Weights of a small transformer language model: width 64.
Each number is 500 + 50 x the weight over its row's rms, rounded and kept within 0 to 999. Layers, rows and columns count from 0. Numbers have three digits each. The size before them is the row's rms in percent of the matrix's.

# up: layer 7 MLP up, 256x64, rms 0.142, rows 137-236, columns 0-63
# down: layer 7 MLP down (transposed), 256x64, rms 0.0893, rows 137-236, columns 0-63
up137 096:449576487556573433505535471523580606508449484450433511516537461489525455529535540539376508482528450474479473514542473533457333471524486536487551443463425423485482448491453540566526451562454513
down137 101:556498478434537586527367534567461453512467426554487522482553428589448475519610491461477532494498474482477493489528527568483522433476546575609479548462427522426505567487459471462513534396478497
up138 116:479485504452523486528568489547515541516488547486527473545464485471506509631471461586610489546459474430563480518461539523324500536458504552485473560568564433473448523487527408430474476442442520
down138 117:578494532472490537415516553467581549451544451558513533456563637427495429573494452474459467504583452511512417536515486472472526508493477402445470480398545568434568495563517524463531524538546504
up139 103:545424601490495529430559508437461549425512461499555511518629521484428497540479528442548467438551566447485500514553519604521481509546537516402467537514530504500424537512431406545419505553523552
down139 101:547474509467528525618490343544474497498444519456397471470509435419559489459552596515483476554501500579517429535433486443544525587515521487537516442451572517485514466418537535561544491482482460
up140 075:563531398510581515481451421511505394530515570505443571505447510461464467518460496595422531459503407520576522458527493405542492516571492409530519489357524490544488460496474470514565497518477534
down140 080:502505606562492485569521494513500603511481441507456518438494543480495631537507458467589522561457630441401457489479457563454486505427471531506434538533536480473476529502532492402436545470436480
up141 098:498473501575498483537459547505479533593477524416515464417535471515462454581496562474464445591551486498416463467571511522411507564592566469457519507438434526491480466450537494369464604479528532
down141 097:441495482491488402480514482491570558407552488516498458515513555455439526441468379555502546464507438533490539592445564466571500540468567510497523558494574561662555474513497484530451458563513504
up142 098:531379583560481526509430559568471438494410523471526506480516504450461485414560512497483477464487573456535519430497502495496436489478370503432502416512472523551427426456475495572516603483565465
down142 090:487602515470457443553504523472481465597481420568570585464505443555524476567445485417594424601505520471462518598518475479553433499557560488495499440449437475537521546546489562475481493550514559
up143 107:477508530539513516409529540498425462488550480371490586517474509471499450569475467574472465506482571520515476511486575490454493505501417528437445514506478551505524517479463470599497487615317484
down143 109:489460560496547479635551562493418538533477527471452466513522516366516539586573520534480430505527599478523574489447497507495449509481462450579560517501432508496422573539563559568469524561500494
up144 105:540512437608535483460492445555418595427410533565482467526520511490455490533425581479518443465460412506509476403510562446487507513605443524484494481475632531500518492472441536430492544468514500
down144 091:446522589459506510583538486477571406508589412461468539581473455450489539437461471414569485498547487509463436537446459519593467451433551548483516568433451447511458458481571437530519536530552457
up145 096:609474478521505412523548465538570466530505563565399559451548513515589438474428540579485508482428621466450459496454472476515408527555540501451469472452486563500477554488482435473452532457566463
down145 097:457441574442489466466447606497455451464491497477482424593382523572527452418565534533484505565488565374486462563562477515511487497447457516472460548562527511447486449540432479468471463451554453
up146 107:556470442600459468493531521556558597524476509495547417458494496537582405549453488415615475529472543449515455536531542553470548548536443548429387520540507509509536502456486506565432565458462511
down146 109:429608480514474555568417511440434463526582580482505499533466479490487440473559592577491532445537572529502529464482543536542492495510506525615491438587549523508456434464468565526430550414524553
up147 100:580538484520476467407520536502522551545489496508486511578611498494591511597500548516489554458522508502510533496450531581380522525554571531589353467499531497474544488509527551541511581530414510
down147 105:471492467508524536548486482449460531499520469482517567493370465528512453550490459457443419498448511480487473374519504500517502458470492503472396511608542373640515535534547504505404546543469532
up148 093:595530444552400542553512445426557521524485546403514493505487450472521546564551448502521502460444555522485547511443521538441449587499416422445559526393501525548502429471458489449462583544563500
down148 092:419479506441626488475453558462455576477531549531485537528482530519484453445510496483567565535469454461519364545441472467538491491529524611515390440498548557473463584509502505537552461423549552
up149 094:398486558474550505574586490479542561538520442511473403538455486571521500548496454485496451528526458471427496511465463434462399423439531440479485509531505448485595482552479464432529654472539495
down149 103:507598502505480550604439420482546428639464456497429476491544514547533445411491574514598422456429501487514534446512498543594505459554490509466487508497557527559473532503506490563435494550450455
up150 109:471468560475523389533472470515551419545524526483582586539457515436569519521540530390530414548443506414468501528466459500350515507532493507431477516502489426488550490467458477467450459529434577
down150 095:511511457460472556500530496479493598510451430553512453441520433608537414519551476550461489594564500585517504477513606466550499510426497418584491562482492548475569579602537535517468536537532469
up151 083:498348541522495538489503380536508508529491463515464540449457574514462482474392525597496587474525462581514543443458484542543545570527493546496488529496542505496394506515445486607453414516470477
down151 088:514504490468459434549540540466490468486451460575554477405492504544526448561505514473495490543575603489465577464535540482442475461530401437492490491489479401575454429507530465389433612556520437
up152 089:440494481489472506419527442590545538499509523449440527544474542512507469541493470553452477428490517578458431546576540526389530484474418476474518538579479492539403579557523495578586555540495385
down152 098:572548536454570559571517550460507552498553360501542511452584545547603444541469580527437552484444508523515513505486400550467411499423512485531535513480464470463526416444548473469528434482499458
up153 093:455624506474522519436492504457513486444440548508496458480525607451587584482553453447545480449435422458498464389551461503489619449493570527490476527493557568499499500561466412433488508546506496
down153 089:495487553491499436523636497473498522558422458520526553535459404412496398483496501556491518577504570518463516511508578477531373464425430520507496474498436437485539586532534445513499592515476460
up154 092:473489518532511499495521480507477496450546559532563441509416479535493464548536462597484481473513507557407476490559491481467499548585380439513504383518578553511370507507576496544505548547470378
down154 087:495529524471561489487488537472500543423501482485395450555558413593532475492460446461527439526611573454442502478511476517446520500404513511523466608526449610500531507551500523509373524458443453
up155 111:503528581515435501476462500491505502532384502426549593497511470516648468571466533467502491467535517486493580476415420462575444567443466548502530554500489499519429596488500533411495560465546448
down155 105:523547469535568592577518539555474540489550466465463496491531458451408516472446444552593480452374427467487474513484579540472411439482527589538455453481534515512433501532441602525547492540457545
up156 086:544537462511507506568519561467495475544486416406525573527538492416569533572442415492423475501410448477441497467509426513537505525466424456547488506489470577490475415539381482500532537513490379
down156 085:559508529520483496412479479467519513495500631445475465454475514584456398457451450421514458514531521452573547541473526497358565498454491508521503583462543496542439544411535503502406478481457573
up157 093:485587522410545384562546503542556475497461511538475494537538516475538376568507526409475538476555435483403502527536497507491509420373561520480464522487520528481465554564482416466461489428448513
down157 096:445523445569426460524471496525560477496479500502452458487521586484431497431457531446560442492475598520539527537463519560591456545624499464414482443512430477612532487440427562470437460519498545
up158 104:499515442484540505426504496435534503505415427531478455517476551540521553567510427485431520504587442454515569510452425562471502488484491595350497466573522528491473451548627444448459518547495539
down158 107:497540634537461581440413535560464439468605592526506565594564544478525583506526533488454527493486541508456428481433479500497480552520633485509500442481544530461419482491498448473486528487514532
up159 111:492458463521484579543541456481535570455457546442492499430573449589436491489490557509490485574597498485488543483460420519397481456546532591423498472550537552471567578459501503520456602480419445
down159 111:502438471486531553496541497474380535515458491492490541552421530439517637576410520563430545452519519469492556488457506520466600434564493478437459481515496499572439477538508530518554438531605433
up160 092:448558613575560515424443546539466571539518471546536500496445494536489491501509563501463473534547440527483556381591506437487520447590491462489548496471544488510546506427583495549475434613483430
down160 094:539455548493473479505495445507519474504478546456435459473567593527486499584554535519524512475534618434434463440476536507482398419460590546570581432385516458479462520487480427528551559436510509
up161 073:520458493551430541529505563486508445510487537436488451513624465468523396497417536425497466546547473552509457529559440572427481508538531613541437529470465436423524390497493554511473444443495552
down161 074:528539483471553429461495433548476532489503431483510508551416492480464565506566509594488556448457502538481545436540523463511484478462470456438510448572605552552358574561458433553522560569524437
up162 096:536567484470474429573598478490453605507493596464447485539464488563581370492489535536523487529537505544441448528592570443477459497453456496411477515471534513443582535496481490559543455533452441
down162 105:528581515563492549474517571538459462521624444504522481538516546443369559480542476490503540498484483527509441561500433543594503584575463553579523504416429467549469493510503458531450469536557408
up163 091:601428446473448447524415430453512449496529475427382476535512494551482444532567455535590523531486425650517485507502475535527496523504597511471444495548500459530480536458522485501489429543561572
down163 087:516603530575533504515591546604520569465538431488607576499490473516499497473441504468508488603563531450452569507584463444483500537551460519574545546461484514497389479441490480451486548519417490
up164 097:535471454450486479442490513429478595553557474422567490466518590526614540495432416491520479481468572472526500441439463420516528523455466500438476506389466524482527485494542585400388508487496500
down164 098:398513424449551495534562497509461555519521555509490551478553459499455440461535562508477504498477493428601480529394605561423481438536481475526497541464463467499440350456473467565502536515485580
up165 100:547520572466530497500532526512474471508423449430440462397452504560450508606448498461509471596430464486558527473570542503460524528501519474533426376452516500528521589522526536445580511524376509
down165 108:470388515467425512559448439553398542455488517550441476591478509538480440464499480461485522451531514497448596467469434386489511507503536531546481578515485480561507474491410440544510537422532383
up166 100:538489525505462430423516460523450532476498520551480446521457458497582541540543516472420396525468485431436600529524497510582553495501519535492500635491461539443445585531405494423515491521385488
down166 092:438488507586582468628546557551496445524519489595527442592501532510536498561457369396576471522437499451468479552487494551475506484513472471450527455480426539504429515530541559530488452531447475
up167 114:468535535513439505420521509449507503568465489414481475534480528484544535524473481527498528545487571546415478499459483549325516514489437562547403552527594426502484433577510504555438461602481493
down167 117:523427517511564522538574495482472521498443519481453477559435581504446473430557552481451385556457493455533473594516505403462466531502516543558508505458478514509555566326522514466601521504494499
up168 097:533455458442524625521444436538445500510532556544503442454496658526501491463452506557541612424456505532520537427508533476417529470399561434491546512477495397463528532475472495512470509501536497
down168 101:393580541495499523474471471503428563535445479486509480524537398498501485456528562550522447557462534428420435523407425512472500504565544583490483492509571582549500568458407502447507553391495499
up169 101:541558495529518532448496541574482502598527497553517478519491488519497340680559526542399483523471526519476546505526552522508567511475493556470422546448505415497548539527525454556551533508464537
down169 107:483516414517540533483550526518464523452475506415476518519481473553395465493447527364549540504409530517442561514457416496536510510519544521506543676532534523462478498434539415475483441456529547
up170 094:504588583443482460496462532603465461497476516500600496456502569442539450475545495432450554508538391433405492527500467542563548535443470553483468520510546495509442513412431471512468625490495440
down170 095:497615496575521436495507354441403512547551443495453444477510535489480488437466495530556440484479493566536563512493552534509430394532485475492485503455430400559560480499536487565500492545469585
up171 098:477467451498524515473577451501466523403538486528488371491518419458481494488543501554532587593546423543457452434492529542429481484507561424463527509467537503545550514443378421454401509469463494
down171 094:525521565519511447541422447629546450521512469510482575530524630536500411407469462462439483462489639479486512530548515495519476518443468473536511543500520415471443538534541575536557473518473427
up172 090:510607535443444513489492480524490506533510456406378454551525481438474575578488534431578433481543522470565514526533435457494436514486521508550469578441513410452437432468456455531505510457413425
down172 094:522399560516455446552532496535448593451463433522447489492467492524507405559519511600445551546481426483437505520549500573469506456462403529536548478573502605437496503618535484452523477473464540
up173 094:422479485439482389439551455500556567610473479522520509486489438486423515465492532483525571522478484447451565482547460439555528581534432498435443533460469522523556557553528547429450563531385558
down173 092:554558432621471630525421546555448428445450479564459489457478584553478427523526491606465439452459471521450419533525518522495465488497567502447517535473543485478488487525564407528518508539462532
up174 099:577487649604418558463492479499488449508444421474571466443521480496543489544467525511507505531428502548471464455436497548519436546475470434470476517564654476495499488562518491494494514604496447
down174 105:477482472471484474517457512541491654499492509582386495498492544471477530461479544558481440523473606496609490413505524529469455455407510452550480494513455506373484534526424469431427497529477548
up175 088:600471547449504420495496502518457504485452545508566482496490450448534506517436426527516439514566532498466507478454458542488515354445490553523482418553491456395536612517537490592511511497396579
down175 094:493500559460518355422489469419442507500548485524424532590468466484424576467559510437469559450526562503431409470486480605450558514518551481500523467423534473534511494544466497534417553559536502
up176 098:672533462527537370543500527488460483464450467483577546550522461487577409516472467514518562560475454404465477515517433495509532495506474505564552463559466475571472445508412409498547503495483469
down176 100:470548575544472560572450533460520414488556460487447541464561406474463410506515519522462538522486532494527461472536489574542485521546514563544401453399444576478484417531572534606449479548436495
up177 110:540462511541483501456498472557428605452403595449468474424605524473526460536436496606551420463532527437487487428517495541493489494618484451491468479483542537501519542470559513494480613442538527
down177 108:510518537571532438444573511502502538415489562605517463502514501482422463522407501546515586461454382527476479522533571511468413620504473552508593530542592580488500513446499459481527470456488504
up178 115:508504515483419482545469519488512432511495496495547561479477608591492468457562429459529471502469568505554473475467513491600482486342456523440534463417540463397501454586466532525535569462423473
down178 107:505485455543610512513539396526506535527460490468467474497424397493477424531565562586458536531559459518501488493504557519388548529493529397578529547558432482553408478532513451571447537536509534
up179 092:467485424482503525505574439509466412544398518569482544492547640518426406474560545465530426528504487455455497549563540486450522491461513559563549561546500503403486457479446419490554556499508551
down179 088:460563563523489648443479506503492546525560524531548522476526477543553493523514559462467558556564525490477474552526540542534479542466463444486418689452452549424505474528521571487501482470559568
up180 057:434427545543418596536389540501491425450565475584547528468506493500467560422492508519481532447546595541527501516460477530499472467570531522531461580536430502620470424458535450511542472438547483
down180 070:601528461455519446452582505438498497559440503473451534481465527502529501583549523511527520535468469442482562436523510492424511454451419474392471462498546383455470556496466468394476603598477486
up181 106:490538478516506469555378489548382568403476569462452451491504452451543432563434524545441494495505461498425477502482493501519476361456559480526434480486491405513541482466535433410485469486511436
down181 108:534487586394466452505571515451445398549568472522485511389510525513484517537510512493615435490476479540476476544415499495550493544438476533522566420531513524572498520481445595521501611528569459
up182 107:646521483449404464538539536462522504543504529446421544478513504500459442436452541466531498525478614524447518567470400499524506538520488531454492551428560577518554518420509371478457524453519495
down182 091:458475534500458465546477439583398541443556442550462449448504463471534490515519384458480496446559607397509548490515468492380548497456487438540458531463459458496557480554443559479499442544422479
up183 104:475534541545522510576584563564453588475505482469495458540509443627521509526629578441515534547517491426518513480516497503494468456498520493576510522495433534458572596488446501373463532458479568
down183 100:484526560458511406461405460418545550445537505547521519525594472515494518463549562547572563528580506414456509545435460454452522493430528436441492448555455618472519495553494509542431446560462466
up184 091:472549500486524433595532508486490492491501470492361570509547546528508433494409504508495564532424530594429562518461476500548405492568557535555533467478567553400484533510403461442482493566459519
down184 099:483481504500422548484499513555618527493475569560442621479462446522457462461528542495472572503539464445528608505500516560533457472572418489534608443486511587426491434485559529543462532485523427
up185 098:537485454462529498571523483397521584420505461534538536561515572610473504514505449579626528517418459502417605516530486472411489572460502497465472465421538480509482495530548474432466497556535472
down185 112:521515393423555595544464491543633559554514517473520437516532493474471591504411520559549581514504577485459516532436486418571516554595540438505504508456582544457521500517506514457519545478479456
up186 096:563596588441485496507501526543513481531544554467491518501405505531513499612492578529521538572470541529419449423468580443503519459461459596486487430574493497554595529561492561445510525591483474
down186 102:556425555555462525501508494566397633519475503439535562509534518554534502554477430568512488435533465525513557540616448583561502487624531530492559442435493551483531482487444520517545516465538473
up187 106:566507424526481498440466538401490572451541478624528500558469527506478515439522485550412528500533500424483543413518580481521556427511481600429498507393487543497563553518509496414459553453449492
down187 104:535428449519612482588438530587500521491501556469479501593491573534526559559466595544471547463404441486549531475488582440565554479552467524414470566507526435452492431567475489540534512521505524
up188 089:514488482577539519504534544508495497436459468551488571511457419498517500595548456491496472437539535496418543437510485504464501457489335475541481576438525566523462591614476515515589531422561493
down188 084:452570521423428552545475588496477500471527531578531467455487509557511474446461460537572439551469521513464422534459428477490561550483524543531473430579516562372504406493543449441417543580499492
up189 098:490448443468412527524524411476573443511480482460387488466534529456579469565486465519477504619534511404542537562518457587492475469467429443434470472507536475425537490516572443471537531390483489
down189 107:520524493516563453455433540579439426458424532549465524506441509487523538480446510408511429430483545494503519485537543604599487475546492491437451491545533455514518480513314451484494511493593500
up190 109:474429472468535414513588475515484608630439506599518562510534461440532520603551504460494507543493476522516473456526466485479544543434460520438373562549544542510444442535471528498461531442456508
down190 103:514502557470493397543501481474511489405534453421541442588490570442484422530442499516475439426455464474432505507419605526529532558512409428526507496519413510489548394469501529453503543424521531
up191 081:506474445485606506510593539416504460553564567498440427479456486463458528552610486459492503547470529524541477408549500603443468428546491544513472465522529474517528549440525444443457402587549530
down191 082:505530552540422474546477463496442506436358412523446591497591507482522572567525579622538433480518476462570432479484588490571467543504496526455555481512454553532483522557484552522468527502491515
up192 097:476419543571487503471468449544437455543518515582493530513541429492469449453531477392443542503524531559466501554528480516540504430530575543479464547528365529414402480484542379484479514537449566
down192 089:529428518560467506565437489573452516435438541435474460544577539576476364541521509495476521489546516407452569593506511517428463515476518464622454485431466517445500472552503491586507544550520520
up193 108:498536490502478537477513517432431577520534426499542554456434517448461456513478478459503452497491575511472574478673536499496458442429555513520331509469561525469488546545505509487526502578582510
down193 103:536457432554519552434507531584538476425496553624412423502535473598510494540501524359503514511506559454456482544483519530524573505443550418547437535507523494520415472542455521565527547474475537
up194 099:548484524546458441476526519476485434460411555459544477531533501500526478567397564582508493557514460461535526475489526514512545580462542473522446391435592540413507572438524423570519532540459389
down194 100:571387433534476611489503463521523586489548486572525544433568485467454468432460434524528521488468532529466508497514585536456593444496434474543533548548476498455506527581438505508410481476470620
up195 079:572550521546571437508436463472487552453502439485573554437554523443414539527557497483542517401523497463528519470446443466496532478410438472450517522439513561577494506463397485403502475384531549
down195 090:492539485432511522558457495410553450509409567539496516556547501573531410459544526541513502560491562600459463472510508507430511468598578475502495549525628532481579502516564444496517585546492426
up196 101:537472546452531437391533539554456534547508482502373480446482504523455477549574580426569558473451531553444446471456535442494545491430515498479390544470475440484507494645498497504523462560503525
down196 099:456574477516507523465503533557492331496489608474530496541545432472474512460425476526488605462438430524473530471489528504539536474600519560398573492522563532535515448495488556403504526509479449
up197 100:432510474435608558501506491596603550471485431419423505543524465547571515499602477476502436520415487530525513466437503530566449493492548580441538517520479385507537513500580563479478444500469489
down197 083:540507608509460446510499448476412449457548568573537536441564502607465425460514491495524462463476488463436453484513506478484544466515466561481474427460549637573464528515446476625461518515445467
up198 069:551507463486562556460509520513513418542568460484536535480417566461445497387513465327472569453518476527582536490511442505495465507484442530502524564532538463527492373576553528522472503461533557
down198 073:504530560497454463545542493556474507540412502452476518579605438552493528572425472602529448530554499422411503477553498498489517469503551465472489381475457504500487595477438483410489455525430412
up199 096:397395527523503487476445377489452524505527559591528441527529522567570494523588462531483492464499504493455476513545593495513469502499525517399487530587436543410460470484503555498447547612526544
down199 092:535472580528447452454564526439452529410538553549462510481520495454525494473492466485551480573525413476365568551492557467535606488552529516380476533475542498507354545515533488501547478486505514
up200 105:560468560503552476459529540564506424589583561494435591483511486495521557480458638516491568493533510432420478512472531537478471480455550589480579507494463505468400534497499394506475461485593501
down200 101:549536471606534542518417459480521568452439587473551486524555437476496462509456519515532454520464489430472612450561516478537530585540403532484508530580537513527382459577573500530544493516424479
up201 092:517408429508508567542393570615482504543480489473410608469440536543485478470527535471509458488405411499457429503534569455498490464415494468543445428505502513429552477458510499559484582497479492
down201 096:525554565536585456544504469559511540466554569536564375498592419494486479530505587527497523469477526413517628409539443487531510502500481586517481510468494554431561443461497503449567550483475532
up202 104:445529480490491426473394533491495530410533491490464504531567458504511484513589435554519470489573562456343526479515542489505442467543533488482470543481438416411475431592547415536434541485526533
down202 102:553365548564441461540491529519524513463490385558533576521458454589466526514488533494424594540505517459456501558573505467633504533538513484542449549493476532504447448457480542525504391541498470
up203 102:559515575528506498606568534549489444468549476407519497477502545488503433580478550439546526555555569461536484474545430465455543564578389463527435557472586557545466506453480477541480542529399500
down203 097:448519550475473435416536564549569499477497464468519545513535484548436486561654544466556543465508493461522479601488440513534553552372421476574523488531459534410535494499497577502436469457495487
up204 083:526455568538452501429574582548508409536499596543528600497558471503451554448463470569499482512522472497509449410590499452475440564497503536510555504443526493523504594447380497515568573519512463
down204 088:520516511577508504479468472462473508477496376419447414577533547549521448511530510501522557510495498506506566501463401539585496464464428509459403458526598508380449416514564454425469502508448467
up205 108:448523531490569476532501531518504475493510476415460450589469486641456470544531500560488535469508473428443587549386459505499469587450529572469473529511503400506406518479396427501445496486462477
down205 109:511523494547562587541521500471513534574503455523470508448556503551432414526525406549463483546466437445514517544489420458508455511568494537561518459393479574470566567465560547498582440581400543
up206 111:425488420480503558556517585511458559475443437497560486494561465480493517494519546561509493568519465453537544499441429422482511477379456600447370417523488422479511499413498527483435497525449513
down206 102:443487510570507443454485583482450581498611534519522468485427422542597485559420397485496527437504456523460486603533466490525533511561546481458516486428465442461524426527538407553523518566459512
up207 108:463433447586435440598481513423447515513464609510381477470537563544591433530487582505475518483434464466442495582553534456546409486484472487503508520586521518460546470514498501427530543540495464
down207 105:460586471486571523618528595440475457547375525500517492480515498500427469442510529526555421473637517456477448504491514509442460517493512497513564501469515547492518443391576515544563459492419515
up208 111:471549444484569506512426591469493486539455472531539529557541561546511510531595454520444538506512548386486521469541487458517422466472549531495454445503559530400561577538468592531464546536375561
down208 114:445500390601515491518550494529557520500542540330447493554505515476454544556506612491531557450495488569457561508506440489490578498464442495602444513493436498478477543441566481478532506448553482
up209 101:526552468500520520511551490475558460458469446438530567505450503568424519442447584487512524557511562504505563499605568419473544476508498530532460508459533540495548431575421393433423475462372491
down209 103:435530513427535511408457449514557581562533458558421465524505509469495453499473434477597511486430438420448528542412430514506509548461458505466483415559465550430480509441547540528564544587580509
up210 097:498549452530579471458532421562559422511423544490447486416516456568526442554437468459530510533520420541587461433508431459497545534491464500409535473544542536508442558367585506490553512480472507
down210 100:496479541454508517411552528531541521457536467488417517505455583451481526539488583466441500465472516456472613532459511444460596549481393445424469597492413457449597472521467472494502507604513488
up211 107:541527445526455538461489473466537479523541416434616533503519465567547386530414551513551490496449528501504504484430479486454522506558483593486437497421581605438394484484432527525431490519454468
down211 111:507440563515462414481515571433426441501517482549428488523478508421547497578577497410492506458532480491514442522422549420545445467552534522462469428530420491584413549424550479451573540496520444
up212 095:568418499538549520479532470533488471510468581532594564508521524440519469442532535453490391522529524379599491482522517517544482467503536598457512519586610497457491435542530563516482530605470551
down212 097:443499505386563517516496496581468560543474512466480431480484530435435435554518547462559527496480562507479570405559476516485536487479459463459448628476464454465508499526431377578581473444516450
up213 108:500523570458502529515543433455538538548477536423411571473590519462583435535493458444618524482549433514535486517432415514569445525501485470470545484554580486463424502415478409539528499519434538
down213 103:543438530575508542538416534510503552431535494573595451568454474478438580491467505524410575478550518498367510497578469493496455422546499544546431445419558466469457479551485552474511545491562516
up214 106:520485466446391463464545498487435518429487550495530518381522502539474510504504492495565545570464457472508485595650548468511431420488529461516521482536539410570485588533480493428509580430464501
down214 107:414546545502540567496496470492528590478447534442624509451487477542508420445460450565563504482524529402464553435555472478439492476501520499501533543525516620451413445587418479446497433484511513
up215 082:416534499383559522388467445441521444493549563431518472480448530525471454459496441434509455542526476605521572467501477541494442468490467477542450546480468506576485440453476435393450545408479497
down215 090:538493513578455541559478572569560540604461463541527470495504451416537584449472535614471545548445523383475438492534487449543485512599525537424421543529553520445445515566465488481537487487480487
up216 084:499445423555355595524457473514519545501482492390528404525484520522420489505525592463408467556493451470516492492520420480457448493553487459475502510425473414519531473475555566490416522575495498
down216 084:472467595471554431488465559542461520413471517513507574421583532456597516517445521464570560507486628503449480532541543497491550585456519535592526479512464596473439563564459443461487488499494537
up217 102:552507493486490430484611436476480588509464505516512497422532457535526549473510496526567590482539520482499477481498470367448539545476542586522521393563593470487607504497535489432552519610523484
down217 102:506535512391447479589487564453516510522473450537482476521574450489569438550532479520543488572470512517480519521447466519396491551550404572496495441483446568421394500507553478488531448561391428
up218 069:600532481503580427518461545521478457435500464484509515424453540427481543447463556528535529465484570592430437595485565502525547361523570440500509569525478433515444493430501516536567486488554507
down218 081:433475519494474446481483508421468511538403503470504460554572509516623499536446458509496512499484425486528592439587491521484342545487472586455533400520494559500514495550557448469414540483492475
up219 102:578515595484539442533465382525472585532528526483545574548503496544558547474440463615537543437456487410463481554517552506522493507462501522458479539518482458401475494560487454511521599392442518
down219 108:481411484503515543439443559505507551580439437528411487545507506520484493479489418430416463544551576485581399432514442478549473405520565492475466502397439551483605482511544455541516486522488488
up220 100:502541608490473441456496522546515355443534534534489543479462477517620488471479593475542458558494554522506505496529508460477471517512495611471482552542555491415360451441527504531520410525490524
down220 094:427597518435565548519452481514462574500492492506435453465497625509507496580465540477632486492528577448488495428515454563429493493435485421475414571533475541489462513514447484500493600452521458
up221 089:533595446551561485442554508566509592480484552451515541477534525437514598528501561576522473522463548548558553479477483462384493545470425458529580581447541416492501566495435523557496533582537501
down221 083:472440531575504453580468530433532443540575458596556579511413453499461424541477522497523575490473581440461548500511547529517533506534456541473520429529480523565445469481392526378453544471498442
up222 103:516531573505498443486481496559511502540499508511544451558418586545509580514587504534482384537540451436425513483563434523526541533530517548523390523393572511432389582468544507488480495515513454
down222 098:507475442421454579520484519521511513583502438479518471453525434480505494530468496453552541482518603417530565589451416540499528461474454507387547506518452455558533428526396471425545543522392519
up223 111:495544520445550475545509523495516469445524508447437365495462466510534514471455518549527483455580599497430528457540424524499485463526552505413542458473529418346425395523521469456511572493472502
down223 113:399600445513488497400463477487592526491556540502446523529535433599550477482527589550424497490518499457481498581488480545401403560500460478453428527564502506484442510467553476549549518499448571
up224 109:534467512554424473531614490554505517524589551484424447467558421487434498635483492511591490511531492504453499514622528456441483428453557535505508536533495412508573462552499435486571545514514488
down224 112:513569561509411461553493410464487508559451518513464515524565492475456429586570483521453395492614583475471492480459492563522449434497548458508566505475515465497505554423437519549577586438495436
up225 102:470470427514493440401467489517485482478463578401509501477569548508560562446467461466473552555495533453547554484553591579553373438461406483424526555464453548477503454395496466492498500466508498
down225 101:533573551432461480455469552484537528490483551496502540491448444495518513506521522598465454433603445517530402599488482437488538466572585471535473398541468454503467527610553588482448545557475541
up226 089:587480498503541500540601462523516467485533576507468507427525455518540547567545461560500497459474462414351468557534536441471442490557528472445514578570428478412486467472472604485472577505541469
down226 101:604471548546463520386473547462443478467520486484551526518466525442406438519445442578506509526485489428572429518494577436527579547494452501472474378491504524504455543548495432420524596462474492
up227 107:601492398550498517540542493466457460427485517507462500486481579509520445505549523506487523418525521461520507482535566498545616408519508622363494502531485535482509504600421587480536545501454529
down227 100:516516500513444516448447492467481597559476404544532540584501540417522432527519433518425432535454416397503607514470531513463585478442444456560516549413441491552546519533483544522537518490514567
up228 113:491472554572443453512567479515458535478482468481432561500533492472475408458431514434528491554440419397554482506615496446422492460543413518501576476532462454554430539534558567508558466578450477
down228 101:480506465431580532532544526556473578440573476495476525475456565427615503532506526518369495518513532402506561492439530523440499441432477407534422531552452507427565524539529504558470558464538517
up229 102:608547505508478472460555460507403510437537413424475455460498477632517517517540505448489470554554484488473463538506499496505473534382450509428544463576503464574536630504513570466498522574457524
down229 110:487476424559453415582508497495547462421390469476481502577468513577436461496408482522509538520444389482476539445471541507501506497494590500444522501478481524500597465608549472553478398548507453
up230 085:470453555450373531496470486490521593529510529478431542424470537472452447531489585521586460531385495427547536430450481464438531556484495535489442489602473531574555508524539477571420499506540544
down230 090:571525478478486466558511479390441492552453540516531466498479387489414467475614435503549405536559474529479460491468523414497542566498480526541547581502437457484503445483398447538507505586450561
up231 095:486548400461476431514537475524479554554407536479486500406564526491479545524522432519542530496533409447451522515476417470506546441445517556384487588472527489538520525523402545514563613526549451
down231 090:541520569495507484474465538559517519473591487521503577518527508562498547655470615464479492510578544511435546449519523489525489406603569494533455459475450581505514428503574476545502412538543479
up232 101:509513513488480413444518448533448574532436467524511538500540580475487492490529455592559529552534577451458533387417461531493363463519453560487501475474465541445554417555474579501435523524560439
down232 102:483500550502435515470457447529426493454471521493460568503491434490452508442501499498456400577488461448461545563463539546474606519466519523590680598517469473479482572462514512503525526419566503
up233 107:471514459539513512451398521428480530414398425477501472459486489543482545424474531578478481603531481374416499562547446429410470437545532472444489518504558456444469537520431470492447498489497534
down233 104:485484542507466540574545465605527491642516498505473557506458480540524496522498541495462533477541479553435471573521629540532576437488490520606433567558519438469416415414495505514522498469551491
up234 080:491458412471539490429458545449417484546547520553383547485550460509463444465453489466579508525449575500540522516545458448452557502522461535586472479446480485554453529489409476475473425416414604
down234 083:520516483505595505530572425542488562548439500489608442479464520524454437505472466491461418486450488464522498497471518435503515558490380433475515520483620482558550490446547551517460601553475381
up235 091:530460484547519538516444435565564600573472421383532500413541440505509501560461507522580463460572555432484462508483548538567507392432507528519495491535565554495437513555489427514414539479463506
down235 105:506494409426488490548468380412529535469494503471508546398541415471451486469480534551396531413502463515526515462575490458524540460523506450514504625516506362472527500521559495492502466490457568
up236 097:481510497472533380517467468501585507453481565506496543576478469572553564637524410549593569471481482482473479568515496446531485493496482584383511535444526467508515515493489505517476617417533501
down236 107:595481599450428471460544523522490522531536493481537541435529456512594514465619497450484424578516481509508520444447545484495491554439517594556603472481522520496608565471411570504527492524537544